config = dict(
    n_layer=14,
    head_dim=64,
    norm='rmsnorm',
    norm_place='pre',
    positions='rope',
    rope_base=10000.0,
    bias='none',
    init_std_down=0.0,
    lr_mult_o=0.67,
    lr_mult_down=2.0,
    warmup_steps=200,
    final_lr_fraction=0.0,
    batch_tokens=16384,
    doc_mask=True,
)
Each number is 128 + 24 x the weight over its row's rms, rounded and kept within 0 to 255. Layers, rows and columns count from 0. Numbers have three digits each. The size before them is the row's rms in percent of the matrix's.

# gate: layer 11 MLP gate, 256x64, rms 0.132, rows 17-83, columns 0-63
# up: layer 11 MLP up, 256x64, rms 0.128, rows 17-83, columns 0-63
# down: layer 11 MLP down (transposed), 256x64, rms 0.0937, rows 17-82, columns 0-63
gate17 103:122115128119200113162185099148116144129112169148148130082128143137125126125156129151172111144124106079092107111170116122112153107134161146160121107127170133138133141131127126120148175137135149
up17 099:104165111152114083135137154109108112120154137157127107092147121123157155102113101083105123128103123145123129163148121103135117175099146093153131160124118106136103134115062174116151136085133128
down17 101:147122080148143127119156107119126120143116118117078148121117130150097115157140176161124084142133117127075111135118144113121153133096134100065097168154138145096162096133150097108132142138101127
gate18 102:148157113146146178120127143158128115095146123120117116096102134135176115148101122134129152092156092107097130139149103105110066101118158132152112098102090101139134115126136083114101108122151171
up18 104:126158134114188110096133113098132143165161130132146131119130141181116086099099128138147111110134110129119125129123070119070123103133130148158084133141134127108149171115152101177121112142125108
down18 106:110131069157146106148140128121138133132108165118114118111159157156141151147147119126143112117171143138098126099113154134140104112124097077109141163142118149139071115182133143124171124139073117
gate19 111:127163136113145074134150125122147155171128141077143097164110119167109129138102112133168131169138125105081134068127110137150116156126168143082140125158107110133118133121110126155138130123109097
up19 104:184096104161160141133113149167152124128127148161080119148104105098150103136155148121127091131161102154100113126137105128131153140138158117132103109132195148120106155093085117130108134127125142
down19 103:131128153129105090128108141146115162109105144110165156099150155188138107157142150128082155142133125088119107127137139123144085109152149104124117107088096105156112163092147150147157152101109116
gate20 096:094123131088157073115109144174095153109077101139100096167120116128133127121120126102138116101115099138073123135103130142154164134101136142136122115158150150102109177120131087112135129152139121
up20 107:156078163142126115154130114108094129138146106122177129119107125126111093167123091128106139118106111130118111166129157157100133088108108109158117161147105112103096090170148162125149156158158140
down20 099:104136105133139103102152141129105146165162135139109111123129132152137131145155085146167095125128143151130127146154113123176119120109146134142113108148129185115111119121096103132099041130178133
gate21 094:118163115100149086123110143150140108149150133134149120061117114107129173123081101136119093134109129132154111161140115075119115125141110162129171069114155167108136147123140136139140138134113101
up21 084:127138093108112086144105093158119137142160128102129117127147133151126127162115088108149170134139148175130143135139099160108165177138082170096128106100166119118157122134138117141125129138097172
down21 091:114177144122110112149098102161145139116146130111136149157127107116119158147103157132141098139139131123109161135146116118128132129184107079130123128135145147124114108160121128131155088135216077
gate22 112:106136134175147105122166123194137092136084129091093096105103123119137127132127142088136113142166144097114158141106138149133115124114122108134151111100135105113135117098126088152116180105101093
up22 095:136154091132121148162131070141099102136126085091140124112142127124140104162147133150099132160100161142103143143092133153172173128099138134129094149127122105108123128142100114109171090152152160
down22 096:084128105163115111130116127145114147145104140166105162100105143156131147109128129085137125118185125092105119120133116134113093099190119126181153103143128132088137120107120145098120119133158082
gate23 084:114115102107160126160107113132141114092118106142122121092124103100113132144133153110118118157131131098134158124132122112112173138134167153149129165119092131144041125135138125141116089173171159
up23 086:131130159131121102128124115143156145168072116147153148114151121121152137113158109105139118140155104160100141157087146079182154111110143097131112154126153141155097159148121133123108067138118140
down23 093:134126139148110145134137138138113067138145131153143148178147152125128106170121130118151101098107123172119073141147122127113138127103086095082139083130172129125114122140166131150117100082120144
gate24 087:147093131179098125119144128178086131149143133113112165127121115142104148081153127097087129069169143106143119151074149136136150096126159133130097112147113128133123105110135121129106122145161107
up24 088:133143151122110157095137169116127179131122090138109139107128097164133179139109104139127137156120115165149139117120095142120136159158103127153114185121103143165150088110152120165106125146093101
down24 091:154175077124148120137116143110108154138092149086119112146113125091150107135107130120117158147096108100121126098164082138171155124154140134120142127132095160160079125134110132096104124149086117
gate25 104:121156104138121128107053120142126137107113153130110123137119146164130135123125087134130151091113154088153123117091192062103139147087113123112161106131134150151118117112130124109131160153119134
up25 113:114104153159114117127054118130145201114104158125132102179123141107131118125148091136141128148136129104162131119079131122120148156124103150132116079126147104112149134133122165091108115134106127
down25 105:070104109132100107165168113137113132125141115150144173113155116124103122179128113175086120134131136138092130136168115116115100093148097104128141133124124117122096166156157101149147092116101140
gate26 101:122126112123121127149147130113143146110055126143130165179138113106163119138122139117129100159119123129145109122095054094158159110128110134100147123099110187108112099140138113107107113096132126
up26 105:141114067138132133154107179156155125145143141149123143139107125124144169168118098116121125149100094129174111101112073109125120088094139138129105110109137157129099101081138117121089135147110135
down26 095:129141173084142122097101085091120134111110114131150137111141089136152146148150129138131135138110128141087143092155153107132141115161094122145149115144068135136122164154117052119141126126160125
gate27 113:118162106137130138121139122147128124127148092106134155156127105122133141135123153123135063157116116080148166110122126139147126100098107085074158128121140137130135149177098117076165121137141079
up27 116:134125116125119127159173101098153158080099136088170152128149150088137152041133130155115134144133144114167142148129113138147144117124172144139120157146133123105129100155146152129116141128106148
down27 110:173144139109143111132045149170167127115092124151136141148135115114119127106132123090128169120152127159146123137127103122141136094143153149145121113133153122140129138173163154149143118083178140
gate28 099:097134129130141142121113100144169129083091129163097150120099109094201109104106158086146133127119107147099154133107112093111146122118121164127141140112077106117132126161131152159134118130095122
up28 086:142162112096153143139135163096154150069128135131165155089118132109121144095148165111089135112147089098131179128115084136139156099123114171121158115108124134104097145131151144141107140142132112
down28 092:153092102137104117138103136145101148177130168076134130096148105187113133118124135120139110140150126111145114103103148139103147157133099076107099147116134150093137149128131140069129147123156155
gate29 095:168135120153116132133078137116109159155130128098168110138096102192133148102097084134133136127097177128174115108115101122138124158115167164170120119127153132148149142112123111135108149148128135
up29 092:114139140100143134138146143116149133083104095078112078130124161117116117145172146126111065143124088095090128129123164166126135076150085104137120133101119130138144096118145143135147132119106134
down29 098:161140101130159112108127122127131097161152129161126132118114113100178103131087076126146123076095145127129129085151116095108087130131139121110153088138164102098125149121120130142119156110180118
gate30 108:132151080144116111134113134096129167108133110135131142161122124116137119128138131128177115150148136109126102105130088132130156155129125098158119148122136139161128185133140080107139167089083197
up30 094:065150131137145137157124130161150123137125067127105152164116086121131182135145177121069177167144123133145139130142149138115135117123138145137110127098115132110156130138133139114079121125112107
down30 103:104136070120140124097142119139096164124157124126103132104146124129099099099081095171149089107126131142081168095109128142109124151154111157157165128158125166108133151113124106133107154135135153
gate31 094:133129144133105145086163142119094130127122154162126111088119118157174123105133103100133111132107097110109124119087131136098128085096124115125131112130158119085184151107113195138121148162136105
up31 099:196160154131144156105121158149145128092132128157180141111143134088152142106109141094167136101094143113156142120136151096114100111100129143114146181134106093132108116101134118138144115159144135
down31 105:121087099097164137137122108135123133172120126117121120108121114147132132125165158137096117159142113126128119125129142140154177137190106123128111116155109148137132157132129063142090155130198095
gate32 116:106140157098128086138107150121151098148127126145125155141138075102127134141119086104123157150136145119122131103111141099138175082154125184124155124109150090160099128117123074116160139152134104
up32 108:111126131134166155111152116149107107116136123129147092151132124113151139166142089118147131106159124129131094127063111119174162122114143123091148093079136082148114127113156092149151134117107172
down32 108:156143085133110124139078115111152138145151155136105157115144091172159122138148150114132103144089131122104119060155170148128154125129130138126088098127132137093123130102106110108138176150156132
gate33 087:138134135164153135123132143145156087125153105115134146104105159108145106100095128148112071116108092117155117153160145129096109105094174103165141115128147127116103156106123176145156083114105112
up33 085:102123126138116102118104111150101094135122131105088147138162074133109116121126168118072171144091144101106106137119137175087123171119115093138167136159111150139102121140129156128148127105158130
down33 103:098128110085120179114085189130141136131150069150146124144080133115128111139126126138102150130104107129100153156125111157127128128132150144159126130111116145095117163155128132155082117152080110
gate34 096:144135115109092125117148126160136164140126131128143130164117183197108105104117082148134108161124121141105100137148166097130139126185117138087120133117145140102116115158097108113163104102121127
up34 098:132119126129138118141140138118138106153136126142162139118131183116093112111155121125141111151145147060143129124145084094116103125179116107082125159125137126103101127159083129138141144061131158
down34 095:138134184159147098165108109117143135138157145101142138122137132153120109106154117108122090142107115105122126185094138086121099093145138129087131156139159137122162107151140152168159152088109106
gate35 102:078115104117124142135124165100143120136133125148141185176103127139141167127107128100102127113137125155156120123169134129172135107128122066123104108143090174135175149116122139092137129134161136
up35 095:110131101121118138138174091130163142124141107110160136147109109111124138115172101127096073140090117145158104118171132089148116100163112070136083135106150170132141144114114137134108107135115121
down35 103:160141173121106134076127102112146097155133130167070128104121134119133102119153156113154095149147105106138079167132127088110126140097133093101117124141128116176117115148124120125156133094145157
gate36 094:169143135116149116140137134096114154153127153167130169135134121167116107114069118168130161135135107141171139148130177114144147134097144084146135082149123172153116102130144141133110105142166123
up36 092:133082090147128098100106121113126136106152119125110117118141110137109108131152188098115119125138073112107124135163133101123121183158124142137154155152141118111152131173113122140143143188084107
down36 092:177149128129098090128133168093072135143153129101137135148174123089118107142143104136110161121120151137153135090074144164128122131118155113168097105094157139158145103112133099129117140119133129
gate37 115:118096130162134132141139099114130092125108123119173108158162114108086141107159114172145133124132102130133120139076141108148163133131136142100107067132127131141138117130119065187122154128159120
up37 111:129173155110135133141122149135127153146140119147123157173150105161145154144101115121167158180128124140122128117098127149132096140153115132167165143141151136162104131145161103125108128141052166
down37 113:114090114151132155108120125144152115109111102108110092157149108105153135133131128115073148164159143156124094138152139154115119106116149105081085165082111146135121115114170109095151153166139126
gate38 112:068130113104104102169166137101136122080135088145160098123142152112155130156143124146111112136087141160178154139156123107134105099138128141117182148138129131109131138109094089133141149107131123
up38 103:117155134132154160120163119074149134122100127058104099117103129096159114154128128107127145119114112144131135108095125092143129120160103167142107082131143116135146118080125092137158168146139155
down38 114:127135129146136102146130129142103145166122154141158100125110097168119123095128132133124093119102101127132140131127125154136143112109154125134151121144163125157179123126067167130119133091034130
gate39 099:138100113110161144099132107149166137164169130181104121118090136147139069164156131147136138095128167114142123128160145185117134151117127090127150124179164139114149119123133151139138134129125117
up39 091:143135106148111160077108114147136136162116101152120133128164111186084137144108093092151143138126113132115139112108142089138156133145098078083142128077123106120161132109165125098116122137142130
down39 102:161107088128149124101137117131099161133142177168118094143092127120125123159133135122097114097121113089122124140149153121117125121117146135176128081204138143117119122121111104165115096114167150
gate40 104:108163119105135124134142143128133138120124131139137110103130195131198167111112171143166174131143135102112145163134125111102149169124139147123158138134056153123124133145126128142139139156103125
up40 117:144095116133141157119097110105131116153150105093151129084146136145133120134065145140149176094113145139163144167100074109120132123147181131110143120137148118120130105176137120100120140097126105
down40 101:135162153133097130140130204113128106115166111129108131119158129103115138165139100101107140099124152128073133126183138122158148117103131117105148142124112180109122118120095114163120124114157170
gate41 097:182123115130114140112105139127139106129122103144097136127105154130162112134138139148144115119078103106125107117134137129065173178117113140156153110111112125105165127190164127146155151118136171
up41 094:108124124134170116116116102130177163105139148098105168137093105121148162107089101152123159138141167110159144136083120146120152142188139167121138107145140145119131146115143145108121147153078128
down41 103:144120172123135122089126130175146106121128121099145079105127144115166124148116083118131088154132118084148108157164131114145115157113148146118140091115109160129141151145077151130111130119182097
gate42 088:158172131118104110122116131093089144104143137127093129127115111152101162126162104079158175099162102173133123149124124106124159081127124132128119096132091136168135145140117136162080118130116118
up42 084:115163124130125113178125112116122120140134153132128077139148109117136078095132127124141156120131131131061108164161144131107093160114075145140183152116135126143129124099118120123169144142084147
down42 091:140117134159104142127035130134119150135135133124158112113128087135139121133099114138138130111102198151139120120111123106088124098142127121102110162145103102103147132131110136096082086132146113
gate43 103:127122102110115131141120141132112123128107112116143144097115164150145191158140136148122106147128128133127127152126134143111173088101099083138095115150113174155121104104067163115188135107140130
up43 101:156141142090108130131140130113154170127137123118143139113152074145126131093132113097096101126128140114104112177163134115117096096115125133125120102110081110164095091152171122116068129156143106
down43 100:169117133092121115118117100075115160134087168146129118136154139130136157134085146107127107102120113122164096126150102107129121102150160112108086179083152109131153136138134116103137163106131164
gate44 103:110119163099131125131092143126107144119160143155144113134113119152134164127093127117179106128087085157142103126086166099136167131164070109149108135094122162147110142121139127118127126148163095
up44 093:102122127096143108152130196091099132142100147170132130147131124134121153153106152150104119090134136112102096112156182120123102095098105137135147136153150144138141132102163168157160113138095134
down44 107:131158066128120120131189061133138132133131101093118131114140137140101123138160103104138105160138127132094131106107115127131125138112136132129146166166080085093142110130103099157105107114152139
gate45 112:097127117114101136105138077105141113159114085134152125113071140126133112149122144110126073165138145154149169133126124104149165128120128088132114097123172159116111130126144085174121102128156115
up45 096:141142154117144091152133101101158094117129125169080103136130126145109113145136119128099119069097129155129092156126139100104093089135178129108123108152133115100173134097164139104134103113124107
down45 096:125133141141165130146132140144152148130157139119122081147139154136134176089119099105114118156160174104123123155079079151108091148092107119187108149132128126096137135138151109136117126139087114
gate46 099:108145154119103178133145127164122134134152126193090135152124200128134159106122120143102135109101135143151097139124154115136089148119127113124147123165148090163114103132092123138154128144152094
up46 110:118157136104117126150141119098125132091083138117124126116154108125099131170121134106154135121083115116070142110106121129173163137100158118099110124129146167090111117099163164119090157115085141
down46 096:105135132126126160140075161154152144120153115135140148167170152125101148142109152104083127133113085157095129144165116165147108123141142156126112148157135115115093086116107096114126141179150148
gate47 107:135162127117130127143139164153126104109156144098132197095110114119144141136172180121139149136162089150145139102099135109154120080098096094125140161135131176134140127122122120135145131147165152
up47 113:125111148140119144156175122080157124116125147156116118109125129157124145149098136188180111148129140151111101110126104111117137103146073156170098109140124106144129131153108149145184121106124100
down47 107:116110096130129162152087145110158168179103170137113093147170118124086129147135116149130116117134139128144090140124151141123136153105144112123114142130110161107144101174131076128146101123182106
gate48 098:120127091167149136143084089104111161143123129120112134109149156124149125098120098137173111159140184123184108157084136159157157143121157108143128133140155128110120122088104132126132115095140157
up48 099:117105112097120120141119139128130103130162138099154116130105117104057076200123130139102121122162167158141142168141125150127118117132137148121137107134154164107137135084144111133121103153143171
down48 101:154095117135124089114130101151101117124126125102159118141115112099180157106160121126129143150119184099138129114049165149126110127102125144121111133136133088178160113150108128122111147152108139
gate49 090:163150136136137118112125185142096113122144101100162137106140146149110129090131151125159093129132100121093110116120164110148146115121144126136144095069083141136126155159107104182149142162098136
up49 090:131142125119124129146162092126112136137138131149123153172111113127101152097197102087107161117121164168097134121135145138127115145131144166125099135123176119163176138105126087118153114084117118
down49 087:142156116129101124156075146079119167085127126157175156107134129101152116139121119127111120135141133172158120133093124134134120128146088154116140142075107145142113077146120150133114116172114165
gate50 095:115080159126124129166156117136094136080145110119110136127174118077080187146135098116140119149104119106144119121128161111105162155155124111120103132136107138133151104132161128111139081110094122
up50 089:133134114108085156168118168137123144120064178148126137127167119165123099131123074147105107107132172092137131135118177102112133131102127125085119100117095143106120140139118114139125101141110134
down50 086:143118072134132096132143099132149107119110089084148094117124141182155123124133115116151145089076112134072147128115118144155097117113160131122127121084097155097109149153119130103156146141120129
gate51 100:118179118089111144141133157134099152159146164163124106148144106130146096110110078146170127111114138162111098119103101104096153135114137119134148113163150138136129182168102139127105146094137152
up51 099:153116134116126144142129161127098158128099100108089144141112131152114082079108111092094157143162119093123136127056109117119073129126145123129133099149118168163152116127116132100145144149121108
down51 107:106093187157106139171136128140162158116141156150134142099156137116085141109138138105107138168128119154143128168149165168144171143132132141165121119125147121148124124098155110122162149113116175
gate52 096:132108165101093125105121134167143114132152112201112154090170127136122138136120115139102149160138109085124146120136134138135156179108126094127151139127084130139177187127110122139108132113127131
up52 099:173124089129130156131137136131126135073129142110148152115130103130090158146153102170138164151104149145160092136140144168146132157099158174123115146103069118125114121156131131121108119171120117
down52 100:147110101110117113145129097146136120144126111103099106152134137100134109195120066108126112160129136153099081114137118147158134158121179116118123092153117130115128150119121161177122152098094108
gate53 085:144127144131093132141157134138082146134172138157132158077136111118109105105117139122119143127108182152106135164099101156146132127135148167145110114067062119109125120147126116135149110095147125
up53 089:157087128154127125086135095121140135168130149115107107169114138095096128113161086128147090122099153160108124139134145102133126144155126103116129111158125144144126141101159167086168116103179103
down53 081:117115151148158121157144153123152167098156089110149143139112121119136140091100097158138098121134124142176139134108127182106124114129127136120174125159153107186134128114133170151110154121084158
gate54 101:173127126130167112134133114155153139126138144093107158150152129126149158101123114153108119142163080124117096115095115113143153126109132165102144135156136127184152109059122114140149171095119144
up54 108:128128101142091124146142164190120106133155099122149148099143105125147086126120106147124135133102111124149158112123105143131127143137092131108125117106217091103129129137111104101145097163121160
down54 104:131137120135158090116107087129154108121137125128143158127125107124165181112162171158133087116132134107194116124092114108141170148122123169120108105138123114151151130075109120127139165102140113
gate55 099:180103074141158132137141080142131139091136101152175166094160124122148155124141073107148157136140116107101103114149110128144140158110113136128133132123137139155171147145146121166144124107144153
up55 112:153145091149127127154092146144145133176139120143085169152092130091168145143145174128108105162116097151136141120128117135147137096102117154122132174146123168102113160114099133102153146157118146
down55 105:140115183121136129114116102128200119145148131112160129123126142119120139126142127147091147120142086130138101112145093151134156130137143171136137125100139121123103054134109116148106107114077175
gate56 094:148110072142116143125129140175146134134118106131112126166119120132136143131144124153152159140107101111113125150106121108128142090123098123122153125113164157123127071147045122148126163102098170
up56 099:114072175157127117145131121124118120158175122135170128104137123131143132128115121086126057145158160117145123140118138116118134148146152072126129143105101132158119141104129130128142089151165081
down56 097:113118070107151136115179135131128108127131099115095153077110144146098129105136085109140164156148122160130107120129128134139109089139126160136144150099148119071167134139095112131130149143165160
gate57 096:109124131102095124119117139175145124108136174116171131153113111174152158152134150134149146085109139125084120121131135093107134121127124142117116077141154139167098122083087133129124078129142090
up57 101:103129144127145107140142135111127119136135121098117142143107115081140112133142108154128053178142132126152086123054141106142137123154122111141100132118118129104113123100131103062125130093145158
down57 099:150143150179128164127149110148155132138129149103120143136122144148139081147084118089098147137100130128167091132107100141149129139133114094104101142135118114133110118147086083125127131183143071
gate58 104:159115080152128138144177210134133128100169144116122173145170127120124134142108109116122157117151124138153125097095124117092131126147113105128107131100128141159147152143130134118148188154127130
up58 095:149117140139131085093133166157119109138107119088115111123140133145131117145102138112136107154144117142129122123136140094179162104120155131167086113095098142087130114110177122092167132102102076
down58 101:085149128108116146127085111147095114135131128151158105112170137111124139169120138103153121126117153073085138150090105111156105145128101113119138112190114119150127118102123119120097142134192135
gate59 097:078144117108169132154123161119086177151133102129068075140170133122105151128131144154139144155096157131126117138154130091122152133151169139108141114096096139128154140103132118147153137115149119
up59 104:108091127160143122112113152082142113147110153124097114107151152133112112154148133114106163168099159126127088154169135157118141171099154147153174099142099091106127121156139136130131136080133110
down59 101:119182146118107135135095126181126111118144155118137115119124124174119152136089112168133148108118144150093126099104102101114131117176153162075088136183145147135090119112135138140132135113148131
gate60 103:172152160106108126097158132157128169108163127097103119113133092133098145098102120137124169117152105114140121117137101143136125173111131147164096121143168122063136130138132107150143156089157134
up60 089:142184116116133112156149168104153096101123121156152131109148126108113100138139112174093151116135098085125155116142165119171110172164105144129139125135141147108124132125151109150157148070119144
down60 088:133164145142177101122125117111110144153137127127101172048147189154128165162105121158118100122121119144105105094125135097125119134129089113133132118127126129101137176096125134132142121105152145
gate61 095:095155111190114131107107062150115168096141125150110154105155125173123107157172085128102133113146132121112103139150144125143152165148112126130114138164113107133134151133174150116127110129122142
up61 088:117142105131078139160116126138159128144109080105137079102136141119122151124096126070189135126165125121156128135152141118139110093150164132146150152127112122120100087136141117162083145118103114
down61 096:105138142120123123122067131151134111138112137133119086111149141139121137093091166108095126126119156147177132162157132134103126136165104132162142134172081139109130067128155099157143109106129099
gate62 100:078127130126100139115157114110129119138134118151114110142138133138150178118118128104163148141101116159123076140091107171150139134133120154091108119080157120140081090142135110107127103086136177
up62 110:103091134178115090127140123127126155133129096131151171108111119120124133146181131087093158154125097162153124154096097104109106128110099180110124104104147117115114156119125159112161158137120149
down62 104:127130152141153187138110137146159099127101135132154128099123131111102098112156079116105169131139142121101113082139090108151123153124132111109103113158110146166098077119128104123125139118146187
gate63 096:152132108116138101088159096160142126123129125139119181135111093110127125101119103122121095149120129153175134172123195116146111126077139140125144165103132078119132106127107084137108100142126122
up63 098:121079163151134183129108139150101142180139122133152150143136112126151111131085113168111108116137152094166147112098103134107120119158132134101139117162103127109124186087102147120130114164125133
down63 100:129150144139102132188151120141145127126161129115156125143141136143133104151122158154177133130164167112115121124133107104131110120161114104170124134149134139164084135105145129143118141143076207
gate64 095:159150128157118111144150138155169116099144082144152118124082147112104102097140140121093094154091143126094153119086112108126132146114089091096111119132130116093164186130125142107128120135151113
up64 095:113089118116103115103096141122137152145121149095157112111127149130148100133157111134115107125108139144112139150078128147161156101102141085110192118152160142133157167096137128139112184131130171
down64 097:147120121128146115159134109110144153097119101104096119155126140100110125136100081127127153114127115150105137113178164119131115107175127101099085107119137152110152071118148083122141115085092094
gate65 093:132155124096139112142139131106153123116108149165144119118081123113146141082105137142108114112099101089096156165116118118139083141101098117127170139138128119065121158131143090109108164173119141
up65 109:126152122140096127132144158108136147096142087112138118140167113132128124206150080115131114133130142133137111110105113111157127075143140117141133119161171092183105118114132143091172121139140139
down65 101:120160089101107137107136086129154114111085116098148109161130149129143159108129130136147113111094135118118135109102140129121140123111109151090130154147102138174077097123158077139125186147097149
gate66 103:118153113098151103184157131147124145119107140133112132072173145072138137144106127154172112141109162123130146145104171097130164145116145154124107112133105144150135155153115078133128150133130099
up66 122:174113113148127084135136141139140117130125130119120177146119127116145148093125104079083172118151091134105136115145115110080138114180105147143095158138183135137115129105144149152105142155099121
down66 113:128110122113133126118177145144100093133108089133132176140137162144090166115157145157140111088102121082124124123134137109109148127100110130139078129119141119121103099135134054123114127103171117
gate67 092:182144121196103112087120113115126170129135112088152134163130101118096152104137097103153127130170183112091124097127123112111162128092125114133147152136090107121128112139130131118120135132125160
up67 097:118130117121104148154107121069137098131162136050120094133135147122181127126134125137163106166107156121150157105147124116124119152106137107117109159072111145116096128100125156127110125134124094
down67 086:169114139113141155133116115142099142101097155172138153128137170137076156141145169135071150112100115119128108131137152128109128117127105126130099134135179113126146103139168127158076107153155150
gate68 106:117145100128069173147156078128148121131138117124111121098153141114146083140129144201171163101100137116152134150103139106111101136088150153118155133134105107138158128104120124126143119133106114
up68 097:144095139113100119132144086151123098162133088118139148088147091086139110148124128088167135114103145094128143153104127137164157114104130117120069148107193116151163106120128127127122123129135110
down68 093:159147114131179111124090137140176146085103135165125123123102153120149125098144162121134122121123145112107130139164120207137160111150134126124125148114113135165076124102150104125137109132126175
gate69 102:079130167103122122100157153145093121148087151107124115112135104169161133158138110109144086115123128060091116122135100102089108094114127124120110116114139152165132114140148103148156133123157107
up69 095:151143163102116129149195131160117134095156120167147136105094096152109155149111119113118161132156120122132153131130148146122118152118172143148134106127100139171136104110152121088117155136080172
down69 096:147115113132141132095138146097107103134161142089185092083146129090145130115108140120168141116102113132134121122122135135153132154140099136148123093110170068112107142101126129105182120166147109
gate70 099:107115108152093086136117140156117114114159125118116135120111139118131115163091088181133140132123143162090128124112145127109146151110153114113111151111131141057141117181145103126155095143093171
up70 099:139124149142122111134168166112124133107118129121193135145128083111099141104110120098121119122155152134117150178166128106092148111126136101132113176119092142095156109147132095121092120140069131
down70 096:128110070098166136124130094125148159152089109105120125102151139130128164144144157098062140136115144158093122113132121097105095097108111120140122135119123110154129159118128160091141150093085132
gate71 094:100082125135105117155145078137141104121147156124146179132116088138094101145114107120173110120140116163137116098156053110132132126106117163104118139101131118109139125134138144140138137123162077
up71 091:111083143136130083163136126137144115106102118078173135130126142153154175130122096184093121131117141136097145135145099148119119107085149140129136163148129133165119109120106148150182119151121155
down71 098:118098114119119124121121158156140106117077169134114072092110148089123102102108110135107144144135131166100092136162095106121095136102144136158107142117139118073107162140130134128088158144102128
gate72 105:100138133111186179105123143110168148150121116132163148115157132129128148151163134144136166090114108165130105153109141100160178127120147132136108088086160101105135146110132103146138144164131123
up72 099:182164135149121116121118111146120138083135125140052134144136151078160150120126117146088113139132115127146111138142148120102153133156077078096157132127114116137116134110141164133123132091119096
down72 105:101146170162119148117127086102102157104116194124125128154116168133101101163119109111122152118145123130102114132097192132137125107118099148101117078114127128118123091095117104112147105122145138
gate73 107:127131127156096115107129148162120111087103181100173147086109128125172147146106144166121155155114132128055131130095124149118128102115118133075099106113131122135131125129142101125124171122138117
up73 111:142131117106178109155155134138171109115113115182106140159147153137117115131093122098125158084150114129160120115152089111112106159140130123094156100172178131147125099100120140122122151151124162
down73 095:148108129161155118110158129175131141116094155130166112110119129145166123099128137176114121148145090115142138105097100164142168133091129100170131135101077139148157122110130086113145131130091107
gate74 099:127138152106148129123167143119099147145150139112125134138115186173124167123138121123094154098111177135109138136119123197135117140152137190125101137150144101087145142117140140165141141099151137
up74 087:147144157109142176147106116114157127116128102137100114131123166129136101147110109170093133135093131141120135127134131133148134146062137144103140084141152115111104162134122103106158120100203097
down74 085:134120132106134119133073148140086131117165139128104136054113148171109135122120127122106148127159152125112133135121112183121114100118090143137129139126137120153131143103136181162141117126192156
gate75 097:154100086125149132146129135103120124178117088128134190164124119075154155140149136144107135140127132070144138161128116092138127125091169130145138131126143152106143163150144132148173127112122100
up75 090:155204134109116113095117135136122131139168135116101076124115163148105139108178123082167102113152124105137120109119084150123096119097112091108138114128112109108111107154132134118106146118137156
down75 101:170139073100136158151143144134151151192128109154121156127128098108144120111079131129110126124132123088099174089110137130111144123125088101129152092095107154133115092142111125137133109134088123
gate76 084:139144102130103058183124088155133158116131136132156146146122169124124135089154158124132154111163147100124099147122173094124122129108130116104135147109134090127137102135127110184131137150095147
up76 103:134149100125148141149146115130129087113134160149135135172112114089120096120126144120155110080137172193171142096145152150155133097165094116100152157159146111141109123139131113161113125143113136
down76 096:077128104147135168089125150145123092094132117124152117126172140137127128175143124149112096102116105111093140121136130142116112110167143132175124095144120124105117094114123138096133104103070078
gate77 097:140132131113135145128149155173154150081108146136143134128128130171142136097151137124086132118112122098092142149133104082118101088145145127065145139154150139136089107154116122169139088155102099
up77 106:103125100097129167126131117122145150149131148120154147093168093116144144145150112150129115151114098152120057115172166115141122149082105125136146152181132138149135144151179144117137102111126142
down77 097:095133107135171110149148111136114125099139099137134128114159138142143146111138150093168104106145122121120132152157104110157101090160184127146117142140192109142132155155095132158116111120188142
gate78 105:081163090128084144134116122135145151172139115141105132128134120167130109146127104075107150120143101158089086132119095137159084144091127115104111118180092133129143149103133114121121124139111099
up78 094:098103125099126094130127136109119102131127122167120113131166136154151137117139106111139152107140117136141084183134132117176119202128136165112136102167067137110150160154110118105122132123152123
down78 104:138134141201145177110113134153130175120117138121147094143110136129091120109129133166103124164077103134142144099140157093124139122086109130156122092131104124133155128130131130144163114144125073
gate79 106:146136129116120163189132150130104081142134105113145147094082144116133144108139158141109108111122150125113146134123144143146069105154115151085118146109178111101134122140130129147123061117161133
up79 097:145093136128138128175122178138145162100117114133185114113126131124113191116096129131130095128114182175121104128155147129114140107137102152134135136151107092133146156100121104179128150142116127
down79 093:143134114112121131118089137106119108141132134089100143105107109117137119134111122121099150121103152135089134135097118090146127149119065151100105088154125151068133110127087166127112104104190117
gate80 087:124108194140155139128094132120137148132137100117136151096102115146124129116149117133119150097095086145146184146126132167126110101158105160107133144157112158067114085148116108113160123114141146
up80 091:158158127081116176078109114127132140120148123115126140122172123125110123121080143121099138152178167106145105126151112106130100107105136081147163123121112103142131117112164178119127155132089133
down80 097:133094138098137144123098102166126134121124172128131109134116147094130111137147151146138129159120093131092113113157124092119163204132097108153129140104163079137126163120110127150101107122090096
gate81 102:112135170140080129122130161120159127108133118115084134135148135099119164136139118125131195161117124127146174116113123127118118156143122135105131133134135086185166121124133088082118109175150102
up81 102:136135131125089089152101103114111147155158129115112126126163134106115131129131107153099118126110098107147120123164150124099145113172112094159125150123166100103144097170089146157108091168077146
down81 107:151122180124156148096156121130119144136084113116157109109092118135118100159095121077097140136175086131115114162138116131105112132137100121055118150106116136156142088115097133119135140124141116
gate82 102:115154103102140111131147159137109097122185162147111109132127158120099137086156149146148143151170132149135133083155108095161101167141155145133118133163112097114164121153103103107090151113138138
up82 097:130105115157126164157148109166142097130165124102092080134129127118115113108129121138137139115134136123114116146150132124137088164069121137144118140154137118143125145147154096178082070147125078
down82 096:110148171109153140108144137134114148096095116092106106121129085148139141137134132162126130147101129110182126182115144132132113123174144099137088128094149093138154149138122154119156142067158144
gate83 090:115101149136086124171126101090127137111136115097098111139129148122159132144126172139154131140111111162152117143080179102137169129124108121124118081147175139116175130133130134113088131086110106
up83 092:143169146127092080138139140079111123110136152124141118121121153128166125087080153130137112113126086100153079153099161142130145140141126092120153148140149150097093109130119165144103127112086123